{
  "num_hidden_layers": 21,
  "hidden_size": 256,
  "num_attention_heads": 8,
  "num_key_value_heads": 4,
  "head_dim": 32,
  "intermediate_size": 1024,
  "vocab_size": 16384,
  "hidden_act": "geglu",
  "norm": "rmsnorm",
  "norm_place": "pre",
  "norm_eps": 1e-05,
  "positions": "rope",
  "rope_theta": 10000.0,
  "rope_fraction": 1.0,
  "qk_norm": false,
  "attn_scale": 0.177,
  "bias": "none",
  "tie_word_embeddings": true,
  "parallel_block": false,
  "init": "uniform",
  "init_std_qkv": 0.0363,
  "init_std_o": 0.0056,
  "init_std_up": 0.0363,
  "init_std_down": 0.0028,
  "optimizer": "adamw",
  "learning_rate": 0.00153,
  "beta1": 0.9,
  "beta2": 0.99,
  "weight_decay": 0.0,
  "lr_head": 0.00872,
  "max_grad_norm": 0.5,
  "warmup_steps": 557,
  "schedule": "wsd",
  "decay_fraction": 0.592,
  "decay_shape": "pow",
  "final_lr_fraction": 0.05,
  "batch_tokens": [32768, 65536, 131072, 262144],
  "max_seq_len": 256,
  "doc_mask": true,
  "train_tokens": 476100000,
  "max_steps": 4751,
  "dataset": "wikipedia_en"
}
Each number is 128 + 24 x the weight over its row's rms, rounded and kept within 0 to 255. Layers, rows and columns count from 0. Numbers have three digits each. The size before them is the row's rms in percent of the matrix's.

# layer 7 MLP up, 1024x256, rms 0.133, rows 271-307, columns 128-255
112:118111134129149108138137116113115138124126111147084137118139152120165170180110119120142057105122162120123119146162111135144141141154174124160151100158123145091137106113133114123159165106139160153120108145163111135084134136083103130110098145159117126116157116132099125109123119144102164140162132139134106106085110111122114152131183144158120168158098098107145107126089156123134084185122
093:130125106053069113148136115144129102108118113153128151098134146108145103145147108097157150142133142078151109119153121130132111116123134167082135081142071134163150134155145146113148118140120125166119090168133119139107122081142114130185152141146096148166130119131125131159157137116157107115137095133124093161118097147158158133088161168138128134098109124126081112116144135108141113114133
098:122143103124145170118124150120183122131103116142080107112126149162107102134137127096140103145135105130101174113081114116124132104187152124154124127143135113129180138072119180083125113107113103115140183135086164084130145207096145126122151116107100086123117110115163124091137154127105126102106123146094127128142116098096167167162150123097134145134107165153172138165142144157127132098122
099:127124114134145135147112199144122170119141117155112170149113088133119086162087158078132103101102067169110130143127158155130131137133138163130156127139133141109144140148184089133128134112143107145141098107068147088123095136134104151121125121123159115080153142125101147105152080145123132101162128133130126126157100142075107125137146119109153134118130108082144131110136121120182111146115
096:156113160121137110157162124140111118162130071139100143154081127153110149113160116174170126171157142134126133162120130158102177128128140124124153129169120132083148154118159119109079102147110159136136091151103178133099165129122075102153159128130106148085100139125107098117107103139190142127134113149151145107118104121114112140105083100171079105130125138130141133106150101130160145122150
102:121090121130107081120132137103114156125118127142116170054129166117135174085128127163140087100152119151102141110103168113127148100130123152157136084099098137115093120077171105116127101087143165153131127100133133107191125127107078134146154118144110154129131112134151131125135130136171147163160137123097137143146167114110119159152159131154128120133111185154079146153098133149145104074120
100:157083165104137086135102142099116139145131135112161099118157165149134088138126127118090128094101135102114120141139145117114103133118110124125135139144125120148119176116150114117148117163107118157142142089171102181090095134146148138088106151146106116089123135108115153149114118153109164122147128117072112157122099112118084153132170123106176164107140111106102168158122116082109166165141
102:142108153056153097131085096140119135114097127135132107127149103116113114095127114151100098133137132095156149084109090119155140182158106099156149132089136138133107159129161154106092111110101106114138172145152120199113164143105128106082177127120127132144122130130107109132144190128104128107096136144157131150137099132125149092101155156139172158088180149118111090124112136108100123175098
095:136163084124149124137104123146181074142120114111108115099127129103110165146146124113114142159144137131143119120143119148110133135110121115112111148106149107159109126104140125103098148135133126158112075133115138082128133153150149122180135117100120158129120089129158110121111175131135164111156127137162121099141159126182138121144087107132110155145130145126083083135166123131130114101193
100:122140172094097092112134159084130134123123076142154133120160101127107126118116097117130118113174140118158176166093142165143136058117144177133073121112141118153152138160132162131147134143152129118107115115137168129176088126096111121141105085138138152144148139111073147134163119071129131123132146109125152136137116159148146098115152106126155135165139104129116135150118137105092129107082
101:107120098145143109146103146161110094128089116119137192128098138095120164163154123100104124092126113144133133101118134118127135149149155181098116120157124139180124148097144103170177147132145143123200145125119121128193111141159115113121133146144137103123119187149077142085129075139141122123115183132087138133118127156158135157157100132126137140113157149154162117112131116125098089123107
106:129185104137138139179090110142148136136135148141118154130107163140134141166132142095144135161160168122141155117141124137110154158121131158133131164144141110081097108118138161101163121106138150136102130118155108093130188149160141081135110144107109130112074123149093158146130138137089126117062113113149117139113146083131140142126101110100158155151120120122108119168181151087130160087154
101:139119153136107153126106078154144126153128123095118133120148139106169144121110141112130186124155153179133124148120117125099144123129115084145132123133151130111115152126113121124162122124111072126118091118185097109132158138146145149155131129120141095094136133124159117152105131074110101118135164129060158110108171154147105163118106106102121126152105192118098166101153124099158162144156
102:137125091104142148159149074160115092089169124157115101142144111093136156118117118102119152089155155109133125126161130144151169127148156115138140101109080129090134141094140125152145125106117133134126129164122162130118138161126126130111102114129162102148149135120082108128148136149120147115168154099173116158181122143097125195148096075125097129101108096170127131150119096172128098130114
104:138106121157116159133121126146149105101090137124177129124091118133091120137089115084132136125174104123133119121125143131120129124129134127145149106089135123130130123139151134110175086124089106120131119136138141108176129082084109116120100126090111139067106113119109163167124099163123157141127133103112149120116120119161110157167115130126098102091154106124116140100169148157154157089102
092:099148143167092149094077097139170116128155131136142157162114179122140099121166125120138177109156143128156151138152123122128140139133167120073078111150055129129130141101086132124129090127131132132121150127105144129102113147132120070106106123111140111138155146092156123112090119080148133113143130107091164127138173117141130094149131140151118163096098142093118140122138111153093114132129
095:087106127119134124125148099082096129138109130096091155159056145114125150153126164058107107151155125082075141123084131115078143126167126189126129139170137163139115106172128130162115146115137091121120124137134100136099108173168142125172126126103150160114132152161162138141117112128146141147113113116185090140131149110135096144146141128134161144118152110170141119119123110107127163140111
089:108059112088113160109174161100093133156139109176118120137153143087119128131130117136113110094093136077130151143153119120159132128145151138173149119134068142143109151155096146154160120119112111129121109075122152110120115101140091113143120106141145129124177171138137127100127100125119104118109130110086151112126144135113167139122133131137123118147128118116095168158127113112116097125154
096:130120138143166144113154108101159105133145124167134108119194123102126146115118110131114187167143098153126100112135152119160154093154183119136180118102146124104167154088127111155127126138156151121128161144124078109128136145124116141145113137095133121133160126119128161161157117162141139101136104099151118104153147143118171099126187096128113147137142136073106154157129111109158127149122
100:141111149123158152145121089129144087126109147161154171196101115102101148117125161134145115099139131120131131076129106147190127110133110102123116121114111126140154134107100107139112096115126095212149121115109127137171146116132117177129165143119116135135155116127124125097126139135139153166162118150127166150170087140132155145085103144141154120122141129154122075121140162129154107139140
086:065149114134118131111158142089065138097157144125093093123128135093122140138162105113163161122157113155134180142163095113160143134131136124120145127113170116118149142117132151115091106132144137124154107114121141151113126098141090125122147120126110116183130105137096134118084131134133155155160134176138154138175100128147149119127109166148110108088151062083151097117128165158151106127139
104:073135101134142147162127145108102143074119117125144091125141116089129122152108119132148124145084145117139123143153128148117102103114125179138139152153149101161118158176123133101119157137178136070106116116122152140168129111121122169116143143130167156096105117141129143162174134143147104146114131146170129135148061170133108137148141126132154099143151149130109167114167101166120126080120
099:153134094131136165148108110129096148143104116111116112126125119131124135142119142106148153107104125104127099074124129155112131133130142188106147142099107139091125151156167103148134089171137099112109141137107129177123124127124118154088188098143098113088099142147125104160095101118080157120154117145110107113163110096157150135127151111189119141140114094141154100145120145102108132148140
096:135132144103117132154118154153167120133105176153132142135134128113119080179139129144089096128132141136171106078110209152121146116086145157138147131129130113179133109106134132141135130136083132121150150160119157077084153095105090093129077149095108129145129104125123133134175129110086157083124113127137133174089116129119173108121127111109100123108170138118108123120145142162148109130083
106:122118138096132141160140127177106094124112131133121137133144149161075098137121116110130146135173131090076157163076109128126191146165092149136101147160161120096122117114140109140141095151139126107081101121136152109119099155130111096125151132161136136123110139153172126164156182081134090117120146167165114164159128095099123157139084134129131122141144117135124125125103119113106128129102
104:117089127119155133120168138110105102151103088108129110093167089113146127108122151134105126157116120123124117130071094111160152132139169123135126150111115095126167142159125108141164115166138102122129121155111154129126114123136160095100096127103087151141079132159104108104097122122109116109116117154144117107118177152139146124152115101122166139145139109113077104160150110140141130151102
092:120113162141183089117178166112155145144086105127161090121125128100170103137092101155143131116148107152123175103123117130147139115132124135126143111146111118128123127128105093101163102130096107077102157148125136140157128132099149087108163081115085136144184133151115138136101125122152124152100106126103084148115127106093111090134136112149130100101161120149086116132175102156106147098145
098:092147146128174123122160132150128153139120085155142156136114158112103154152129118136126156152126098132128105124153111141108125090139121142118111107160098141178164145157079152123136166144101115125158102129111132134152128119129126133118078166143147147138085158113102119153116190105105131156130131108149131102109115097105178124122076103134106111135126167165093171140153121080086125150112
105:110153148101126113128177151094117163095142064145096103105108109149136120169156133121119135128124170145154131101135152076138132169137120135129131123136127117138169168106120151187156129140151152119147138161134168152082118090137126117115132122139106121108158138111135145148145125097110125103165082144141141098127134174097171129147119051161122102155136110142113149169131120127123175144115
095:116127132108144078116117134118144159131140112133141155134155132093103126169163116156131076133110103091138114106127131128146095093128139173129157123123132124142170175172145127129132097144144079115162085075107137125108139124140106121096114124152124115145129109117119154174128157130142150114129136187165159140116126139139153125130146135151141138109098099072132099121100130124131103128114
104:145135119126141134111140157121114114110151089091148129137152133091160175091125085122099154094129149114142129132133145120157129109142152104162146181105119152132121125158156150153107131104124155084107138165134128163164118156152139127108091109103146137145147164103118127098087084081103113121103126137131154132136120180166098166128122146154148152126195112087147136142096118126115112133099
102:169141156133139103141167139155141163092134086118132145109107123118148124135084147161138087116083114127087175091128169152152115119155139126151108081112134157165120075110092136130105143149092135138131131084116153129157133100136099102085126155133123155075133085134171119143157119141145108112115084130112180121150166125143129140126157186063119133135150109109146142126152141104134115128128
110:137174174128102073146117126175120117141126104140158147133111094128148177121126126130146131073104138124121149154160111154161111132159146157109145143103151124138140153137118163098088162116095139143174146117147128106121131154158118114134168120143117096131130106121151112165101093175153100155110120106174129151157107095158131147117159084145139095119123155096133159115152133111113146117087
091:142142125164146154130124161104132119122142124089163113154130137116128129127142125148098175068094106137133108149177121118102116147152097164160116136151102120137125167125111126121133117113110131146134092153113121147177131128137158154143110117138155104115157097149117112121173126106106088154167152137142152154112151118161139107122119119140147135132144154111143092127132139102124114168136
106:125154118115120111120134130070159156085135145123081131071141144109112106157150171116134101138146080101124126150136145143159128103139181145130151129085128129163121121109169116129093129116114165114124108173168132128129100135092143113126105114144119133126115138149120082145116125165180105125188113094174118137097118134091089138152115134163130145112182116130156117122160143126130097140143
098:099104124118132137178105098125115110154115110118130150154142124151104111118133158168116134129115161127122134117183112132152107165117154141166107092161133142142069105114167122149117112208161191139131141115150141101135144158088148124155144118146098146121156149104147130130154080152140092105110116117116170089135166120151123103132093119150079151148123133104100156157126146157128119100117
095:179148151075125076167111166127150124131130129095109123103120136126161099125121126110119158158116150135140143120167112134118118088105103128083132086121127177153148132171111165156149111111158095157128082150126062123093104122134142108143131119116145121118121091082138138141107137106137159126118099124110135102122167100129112112159133080126155148134102151138115158155115112114147141119183
# layer 7 MLP down (transposed), 1024x256, rms 0.126, rows 271-306, columns 128-255
109:135148120096189120179100092139154099133106125177120134122139130171146145142117130120124137133128145138139147147087119119110158150096153138177167127130085072109107176114135130113155176167118110141123095118134125139120091110109156127133136128083125111110089165116157107152128128152151160148152090124126152126102088119122136157139131139118126116118090145103139118129151135131141111164124
093:131110134161145115166143117112139123160065108147137138188092090092163134083146136158139133120131136157140135129138139096148138130070116103161142180089138120141133107147109134126104156115115131111086176123168117106128139142131156114121128095037132159124116114119151136112107087140106174153149138161129150082094087142104103128157100150157136170141120096109090140151129106175178139136119
099:115132100125137167116128108159130095109116117154132146122140128114100102129115123113199144152101144119152124100115102145164130148134175158092172137155132155178153119148091132134150100130126109121151137161128125148104120120107135150164079170153141115107111172113142124114160146100121176084139103110107103158132116184125156092123137135104127092131091160138129086097127126108135106130119
098:130162150161157092136103153071113147124098139109117108158119130102157102124135107100155153111141111128112090156152141149152143151115122122115121159139132167108128119170147140124107064122130108138105096109124149099130129109145118153136145067097104112144143123190103120121150133127134145174118136113155143121122135120123142182155115122133084124137145115102108142141128127129173109110131
097:114115091159089133115121153120173101175128143100137114130169117129141138136178128113150142104105107168137145115105109124117141148124135129161163153114144191116164141110176126136163137086119126114149117125142200139134110136163114114149171116144119102127101137118113157136128149151135124137176161117147130108105145096119131160146110090123138127150123144160107142148131105141107110114118
103:118089126116135146121138138122124127168154114134137107122143128111163156112115091139121117109133147143126124131136154113129115150143101149104109135124146201145122125163114122127151102149087128066092127122123153120154135136163118098091159061108138134119110129133107148148124153127109111142139140143106143094131108119137144108114119138162107091106144088091081102063129127111121139137115
099:146096098138129108155162144089160108097139142158149133102133145072113174150083098126117098166133135141121111108138108138106136142099134083135157160152147105161128118128128180150127168134098158106140087137126124146086121131102123104094134106085172147133098109155140139128125146115124125117142097133118102101155100088119097155105108118127099140135146059117120131171136153138161106155126
103:143091141089149123123113129155099172134145140132075160135130128122149161120133107146105128140185115108145121112118114110162132147120117144142138150118156140158102099154088104115106115152123099139157112127125175107117118141128109157125119077090086098149137136083138127141136149097080130128139151112118142106144130154149114110109126142163155171102083091148114112113148137121140148135126
098:094105173122148128145124146081133147133137123121121138142121107126157125130064124149112107103092127101140124140122125129157127131144112138167137117101136077158169111121135142093131103121105134142123099114097094136141172161165100136130126188204139116145179112134087122135113138121132104125110122102137097149112138130137111136135132142141121099141129146115154148109086131117142171172126
101:151132128076068101105084127149129149107135105159155138128183165157122104122160122100131128168126129137173132157156141103110160094085122131140114129146123098149074123153108131114102128135163145108105124144110119108159154109153148115076132159136151140083104170161155124066111112139153130126098132131150119129118101151137159122142168120130121151142107116105110128138146113148139123111105
102:110101159116087152193181129107141159112094122121152090098126115174141131155175166151142079124149098094138109139111106109120064127082114150169149149144147073082123135131144181136081114113132109148122181143111150125128125117114147133157100115131134130088144122120117146145147146169103123124108159130141134106126092103128151107152165153102098121129121126114110119132116155114137106132097
105:100159195111114130176133130102134112121116167165105169104099124115105118154074129126103138136132106119059097127141101140165126153104147131161130090145156114145150137160154094104115095122143168155132143106093099133103121119114090168131123113159121126136164151142114146097153152157093145163107145109133156119128110170131102089116159129094126119135127121117142110141130145134117151099148
103:126149124166097128114125094106115097082186118129118110124099101144115151121111131115064112135119135139114103137147157149128116140116097126076140142180137156146141075100104155136139118109152158179138125167103113094145121117132121169114130117132110114128111137116090126100114123139087140133082095082138115160119104135102126129152107092134120093103118154160088112133119140133114137122068
101:097124118124132120139119112125141133163116151124087130131112103130065133113120145123123134125153157123161119141121126172106138133134163127120128106149146155133164174131131140091133128153130135092110119173149163116147118128109132131131108117110096157137111116130151136129134134139095072097088143152116103078073135130155122125131145159135152159123105138081112093082094122084098125119149
103:113144191140125108124116117135097091142099119156081131124148104102121107134128115128165078159088094123099135130188110125145149080115109105120165162189118132075150088116127132128143142152172133129140123140147114151142154122128104091110107119070118120152162089110133130066128111071138077133129125143097084103137125108115142149109136138169124125145115143145097110121120128125139131136123
092:139068110134129121129104157124126148153122104090128126097175100108124145142090126121101145156131105137159085148121151108142137090130114105130136096143178131161120069119096117133129142138092132152150102124180106115144138133123123145091119118086122103082126142140106113131116126150095169127096123146151125156111122106112118140151130080098149061120134132156129107115105154124134129102095
093:158139164124126164144096157099182137112111132099091107115154090127155112100104138146147137139126088132114093125125116147119163136146144093206143134126137119080143136139122143123167106115170132180139115121134175125128116123097129160157141214051132140141118134135130102101107092151149124110146110143108143087162118107156150095117158130094130087149125122088144141120110138132150112142148
092:136154171137119147128117094162169130151137088143100115088102124134115078127151161141140148161146132138150106108076135131119126083150140120117127158142123093104132135100175155128107120130133110115119123160112077119139153137059090124125136137106110123151111124166153104125144176186083113154108093156135089089130102117126150115087146141131114124118130160117116095091149140130145139131106
095:157142146111132116123131123072120143138088119105181109192136162122124142117121108132153108148114149077124115148109159138164086132111094138131122094160139120127131090106128126108153153112156172142115153111123134162140109129123126117145086134209110144163117116138090168127129098131112091127122128122102141158157162135147137121100142121145139110104108135160150132172163128152114125156127
102:093180134149156137140146166115127125166145092131099115102143076144122151130133101107056107117139097145115161164139123125096164105132115138158123110167143135112117166090159141159133123127114139155123110127139107146066120124156125090108143169196119104136091125097089135109118130133075139097116123109151112115116171100186148132136148107108097111129165135129126154119166126128115127112104
088:116117138096152114134132159137140106160068113132118161145119113158064122154153130124089119113160148099136135123073147134130141139155146148099111124133157042116126128162111141148127156154110146128122124159136111125086115120125153098132157131023129152158123116098116113158104124132112145135139097111137102112107136092116132144135163115088145141121112098177151143136155135102115113164132
105:121126120113105221148131135116093093128147179120134101056107112153103157116080095127099106097123117119120118132145143128148184124123126145155131134134146131104157094150131136159118100099120121145151177087133123154110078112136093123109167108138125182104102094092121104151115130128130151121123129136091145108162161115095163111116140158121125097136141155140122169130136109187130103096144
099:117121120156160112180107140110159107113110129121165144117147163160144141153125154132151179142130086080150140125110114079125112139156109106076187107142087090106138144139081168120157167160131135136115145092096113133131154151109135119112085157151143130159149171172134127148140098147135129154129133123112099100115147082114112156149145107129162132155134107128112126154133118132144137121133
097:093140113162147132132140143116173145133137111099139095138136117129139135148139143131177156070106172122148124162116106145132158145119138119110112120164124163168079134140113155138131099146129094074122124098156120151106104099172136088082181075088098192162113162107120108135131099149156113179143120144122160091176120154110095127110111131080141142130145109106149127126130150137150152148141
104:142142145118110114154112114207167108119125127107116115109159130088137120146121194124101167127172146110125110122122143119156122129112116149122123132106163144177130132132153062166123127175121131098106125111134121109154076103137163167134115132106105130112119143159143141126124117161137121152136131144087124133080142103127089108153151129126148110163141136105148128186151137118157144154145
104:160155108163098131154130134131176146182101112121125107150118141132152147148110115110094127122111090179095090122156162125141142137128144098120141112090131213126131116140120156117122164106128146152090116158102096127161102130078131108150078169083108146124166111103111099164114129152116123109099174126127100143135136133105114133140144157089122098124139157116162142154125160157131133170148
094:123099096130109098116107104153092090117147096148090165141176153102138155134111146163117103130120121109144122152117106136121108126139124140110095142127153135198118142148129141133128105087149166129107135107162156160138144111116159159147138139118100085093110157145097132122157150131116141096152106157183132136154117123174112171131093166149156123150148135127130121152140165110166137145125
100:136173121105089184161118068150091091113148142150095124137145138138130121145143131122109149147096171152133119126085122100159157149138120141145139136115147133094126146112126112126130053085185095117127123126132115158105113150132116108143106137130125135114182102122182159138108135189190144078119109138122134148127183110153129144152157097102141132108140136096123125117094141130120180113157
103:126134105086154130165109126150110141131098136122147087140073137121129135115151107114119186139139094132109141160126099152121128131136146098132126105162148081135106129107124119155145095107098122122088134151147198112141185141130094133143173163109091110137112115167184118130075126131095139095108127112113113170164163122081101157148166092137137134148154163150130128081066129130112143156116
095:146123146150129125153104157169115156099138159149101142124110152127125123136088174136106173108111105123112167105088117134126150147128137100111100142136131109134118097140146175128152149087130176147132148128157105105134159138111156178079133147116143098140136123133172125129107097139148168106160061090112091118130097083084149142162119083104114087128148152099166162151166153086112127111120
103:106117130100090146113116132150094096119133135138150114108133133145137095081113123120117111094133090119127139171122137131129147118125117166169117126130147154105123127120093084117120163135168165117127078141104146074116116152131123131151117136171109106126177119167094175190182153099194119140141109116130141094141128076145115117143150109109119161126176140126126114129153108118113128153117
102:154105123154108127151103115142142094110128168145132120121154098116072154140080115110134102148128106111127105163122118099115125172132085117128167100120128124134155151122119145096176126127126105140134094095163145082123115133127120134145146097120113147122152135146121159134103135162089101176117100095157126130151158148076124149126106090157107108158161105096117090084114122155160132172134
102:158138132126123163095147125115141116149119136125129138111143117144128141140090126120084142129141141122075141151155141090152122148089109144127143096147126121137135118107158130119121174140129145152152139134125168123144076112116157144154124226081132109150074105148117163130131125128119158125177113109147113130156178122160155149123128101102120181087170142106083180129120135121177104152138
093:145148140162151152109143124115105103082133145112082138189095155128126079142140108103129162158134110178124136102138122120120134132139146161137119123119126120158127148147145120157104088119164109126137109172102122159156138113167153135129054117101111117118125103148089139161114132128166128152106187126131092110130122096071195140150136138084122165147133107129090130114114175123079128090126
107:117110113163058128123134137105128177132107091129124143124139163115159121130155107135154127151126152103132153123121109163163104143154126134118134130148115115128089105180112104156128158157157103145123113106137094148109111163178124131152132158067093105135123111093142104141130149153103153145107120089121136117150109114121110150127154096136163132107152065112151114164096122132100145115110
098:147120143143134147106114146131174146146158143134122109099108077093165144134142098063177137104164146112149138167108109096107107092140089107145148157144092148109155112130130058095111151094134081098145149154119102124124166095173119149120142148117121118138136126139076125117107130102122166112132132145124105120098125108106113137142170111117120116095129097154179122118111114084117137111145
# layer 7 MLP gate, 1024x256, rms 0.132, rows 272-307, columns 128-255
090:133128132106105142142101169107155107086125121147103110107129114173099142129125127159145135125129151150139075158141119156124127173154156121130176125165121130104110129140107158172140159110108152125131107121109115096116111124128175126152165124121132093101118153126090164122093092105104095098089110133142156132123144153145127127128099095114161109138138129164140147141135119100138138076089
098:130115122119117146159101127168096109113128097166115143120133109126119132093120128114101138120123158119103102149142162091131129081139186111114130155136090122132149157136181163111105098117136148149086116157137107124111094147137090146125138127077145148101105145131141111142129152149109118090127133149139125121132131139158157128121152123171140104133131103122080100112120109073117088108130
100:115122121106124142137138116101142120110116148114166082147191165122120151086167117152132140148144139136135151156154125117152171126130137093115094116124094137211135138102139155139152115141101132100124152118137104137169143172070120156165132110101133130116149117126110087123075088115133149130108085144124129137151113141123175101130147141129120109131136133114148099090116111141112128137146
097:165107127119070133130156143154101106134114129131121145137101172130121122134140142144145154121134140105085105186168134131129102116169170150096176119150145138146109115146109129151116142148146126084120154139169132118121173145130091186129156122136135079148118104080151135161101119159141110123116169148139135168135155116180147112094150095104118138122105155139119145119123136126118151128110
099:174151143112129116138149155123156096122079136170136096138172150121100122120126110132158117133112157131129158118154109178137148106182152140098115144175132150157106126129168135124116117167169109127135163134145135110136119124100143110133139115116116110103117120187140113152127141151126089115148153134123108148140164143111131139103145171135139160109131127095158107144137166122113123133117
100:138116118129124145121142121136098132142096127097118097171105131162105147120123127156108138128117090124162107109148078125138144141116162142116121111140136142164130076145108128108128107132166145136116099118117143163084134125135115125112113112134113117156135172106124145142107156105083098151074102150128160093090140138126117084137165123127169094099097171093159130100123136123129127091106
100:167147112137107158107158168144141110139142128143155068152120153126164096093127126153131148117141115145151112120171147143168128113127172123124125129090113120132117064144143175150152111130157151151164150084138123127112102132136150105123108137070117127163131102112136140149160125147114142114109138120123146129146165118147134097104138081159103122144107147111087118138143139122176182121101
099:159097124125138146140125146146117124136149130114108148097062100154108108161092124093116144137115135120143157133104146170131106168106131115150138126107111085162103184177141135114099150090132140157144143122136131156129182147109140178138114163117111084142125097164181083154168152113116125110140167179152116124133111171134139124122121122138111120119122112171113105129129112141109091136175
101:170155113105115112170121143125147125135079141120156149105109129124165135123123130175113122156157111117153109147161086160128133175137132148115143104116144141095125110163170158090149118123139138130098122149121127082178127172141094106119126104165135153175089156124098153183137145145134139148123161150147139122129140136101121139142127126151105122140103144172145114099133119143112134142098
100:111193113122129101121084148118091135117152092088142130140177127095153113110094108127079142126106157152109144111084130079160147149146150133067122141146135122117135126120103100124198116169135100070116135128112152099158129166115127124127138094114109137142131131150093115123169131053148130103158126093129104142121151139104159130127157108147116114112141122095123112102120129165112128158128
105:137153104088143095088119136123064109133133147130127087182137115146136118104140126144092079119121153141176126100123128141098153136118119155160121151113151137140136123130147145162139116080117124137100110104068108163128155126150094141143185102095128125169153113102088149171113139142092086139125118082115108153111113134127115158135125140088131123099141148104145124122133166146102094138145
100:080091097061114121147112125127094143155171139181113071187173159155137119152141118097143138130134118134102114117141097110094137120104120170165162114110148119142156080124135162123153113152120167120123148135132114098153126134155158144148161127130135126115181129158127123131137126126121146154101111112124122146083077144156085162113125088117096149118139108147162156149166097131113092134108
101:136100122116139104120162133137132093176074099127098092146127104135091125104110130135094114120131125101078104136127178149100137123074125139120088132160141154106141117157129134125138138149102143087111127139154116123149113080130180103110110137152114120145106132116144169126138149109091103122124108136109145091125140133120131100159176146137146150161118117120127114160076129104066145139113
099:144155164131155132094140137148102144136106119089131121156092146122156151162143119167149129124110150131128116136121147125147115092191159129105142153128139134123091094163140147153125124122116148138109130135157122073126134192130098127137132128084175146175086116105107098136142151166096138120157122110127143118148107134150087156132100121170121148149101103109141132162165154152142139139137
096:119115143133077089135117151127136118154115141098156124137126120141087131164108137118125122153089116100130126141104124138120094085120144166129146091190150164140118098085142142082109143120122089181143120104110151147142132128165086125132166112170132144157108152115029088135150096137116130104148117112126136176088110119140116130107116136086136099132103112132151115132104121096139158132075
099:108145118087098132121138129144123120145165130180116152106135134088095139133131121115156142126094137072147117119142138082168140125166178123133133161131078150146140093117111110109140129122140097130109143138109127127111151133143151134165135158143098093144151097128139114121171110166113129128085114090131122116084088107111146157108147144131091101150156129133114158149149133108099119186165
088:164120168163103155128122127123133120144134092133161082103100154129168093133143123114160120102127109148116147101127129144147133108140133083111102122126133115113145138133166157114088138125097127118166081126107125127155143124102082148156163134112103128129113154137087101125115147152145120140105084163146121114123148129162123115080100139137124113119136135110094158110126105153142095142068
096:120097109104132105089137084090128117150151106132147113134147088121178165101108119196128105121134115156097132125138107157119156185117130088116161132146143163163131133122140108112102103130117132145061133103121122131097130122161115174134113145101139090113125085113085107119117108153147176123126140144112100125135114148125122094115158107097095108119127134101128099148123145167160107121119
101:085141116099155089142135115154112132162104157125134150157117143144133126118169111122115127124149142144142076100136128154124110117132158104088126126131129129166117088169083179097139123108108148138159125099120144137138145135179132148136161113137122142143130147112155130168134111160196092148125129145109172141098095105155109131129095168132090158069136124099145142164146123091080140119133
091:091152172110113100153127120145150139146123125122173140130139097107144103156130189139128106163088146129119154133126137145108122168094109160119139084115114154111105138137156175142157154121155146165142091135137103121141109155137120135139105110147152136106112175080142114089143121132150133113110097143133119122154105148162146160095132120109138152186118138151148162140093103157131066134107
097:132151127140126164113140181085119115147120119142112112176106141138158121107156116122084110129143070092124124138140164093134121131170139116130103089124156132096108136136131157104162147157163100071156129143182117124153124124114102148148130150119119158120106120081131135148086119091129088107118110090082102135163126142164154143147139149120151125130109119129120100116136142097073123131117
101:119098144107165149156119140135092128142136119119095087162138111149106104078147130156125155099114080157148099103141150169103134165134129137161118080163135136097110126141160119121128143137140102143094127140083121144150125140134091128159171151115125137095103134117131076103115109168118150128140116102083156162156128140148129127093086129163164097109097101124141106149165117133121116136127
098:108100138091117126127130133107101136184116077125106159102124132136178137097161132153158142147144140139110140093120097143088153102146154180117124125127131168111119166152181101110158140108141103132142147108185128152149144107136135121099137091156088148127160096097121092142123136136105120111130128172100133124127118147125142141088120120133097082150144107090098117151160145101133139123111
099:120095138102122121117094109113094125157103120154144083143138144149140094143130106108101104119161144124136136133110109132112126150139133143145070145136151109136142119101139143120096146104121117122127107113147084109125116160140097088117139132108180135145149117153123125127122183121108126147135093146118164159156083119157152144084147151125129163120096129108115089099098132150069085142108
103:126134152142131132102157125141081116130133133149129082122127114146092129089140143166110125135117150078107112124082092129103120117149152160106154104116143152137092124169114106159154134187083136111139075146125125127093122116180140170138149132124148134158089122134124135133152158125131093148149150121147122106119101093154110129136140123141136141182135084144136121152151155134121135066063
099:119117162105114132096143131147106123147103080156109158113130135146141158163093123177131102117147168159152127129096119123089099087189111135105138119079113109119123100152155144122133123101155130081106111168094086144096169110125105092153147124122081138146127116148103133119147131124145141090128139110099131113086111079128191126106163144112127124123153169130139137120116130159181104131080
104:095116174119113100109138154165094117142149114141120110120163130125102113174109126118182106148088141100118166125136116117054124142123111129161134128129079078098125097156095187121128136136147191183122154125093163149100124110163171156167168115117154120121130098128138116101117141159101096162162089123148121127145094093161117136061134162118129128110130116170122140156129100143141083168144
105:127140116124095141147107149122114118137128156150126128160156104122128137124117130162117081108140123103150140120119134108118129133126135110127122155152136122141133091146119112155144111167137161096111094127121137123126108096112165122157131102094126124126164125155096165107177149088137131135174115086178102105127152146111175115113060136138102111116114094078145125160146186151130128129103
095:095128154090102182121111153126123107118090130111153113101145148178105122098125137116112113162099119118124157125125120143113115158171130117136160112109136135138115114113128139145109119095095141076142127143125109175146108085109109121129123105152126126171162130079133156115150136154098091137173111121140149138103140156164074148117123148156153162137125106177115092110159144124126130161117
105:100131066139095120120149139154091137121144109138152101122112099175099153155132109139092120130159120120168162144152092167186165118150125166143117114113097115144147143144102123116165100127144178154138161102115116081112133102123109107139099108128109127136139093130096125147119139130115110144085133120151119149147128093151140113120129120129054126118120110117156135123153103168135111132094
100:132090108119124126121149070128131141126104124173166175103103139131116149158118109163155134139119158116096127152121132151109120080136154132136117093107080153150146127156143099155120124111118180163113153163122125133098173132120108157166130128140156092141078072097114112160116102151128147152117136136154179177168101129105141155107118142110159123100111120112146088108126139126079140180106
105:135163131158121139144145136122113113123125135119115113127138097073143175125091126164115140120129158093131085122109151137116132142165118093150149136101138116140128069124137132065135153132114149161170101118108143084145131129196094175150157131090118141099063138090127127151105142141106095146151096135155098119118141141162107160100134151125106082167120147102134118125136091109106121082124
094:125083158089117130152105105130110142134128108112140133138103149141130152151145150103148108187145147120119155142102095084093110099175129079118108075104116118129087114106137142112095142099138143112176118170124066126120155113117115114164093137119129097142088152097142099108115069117137077121099095094119135078095093117098135128109118109096137147165150121094117164104117127120109148100158
099:110118120167131142136119123147133104169126144155131145160120124124127100106093135108131128162108087151099136105134177096169155153168148130110102105067131144143133122156160140116115095107154134083095139103127103170113088120121088135136133111148114138066175090156138106164134113119122106143101128170136137084108129142111165120173149124142116136106102115087130144086136108174142115141102
097:138124128108117136118160143160124112131104108179157152073146108109134103139123134134117131096160167135135162132088125095131131125141141145128131142146128091132127129083117132144155127123085148139105126098099091167134114118101110103129094121102109114115139107112120119104169141158133061150137156155180132162120063136141135152091130137127142112120130139147128138122103106165106111130138
096:086121079107116146099181123130131123128162149094097121171123125119150135133095126123133110111095135125126161139128111139131159131082159088126141056113157198164138125126116151149143143118113120126088105103122084142073134142173146112107133089057159158127114129125078097084135109113101147148118116106134140115143139122129144135142151106146132120152116107109128124180146143107153130173151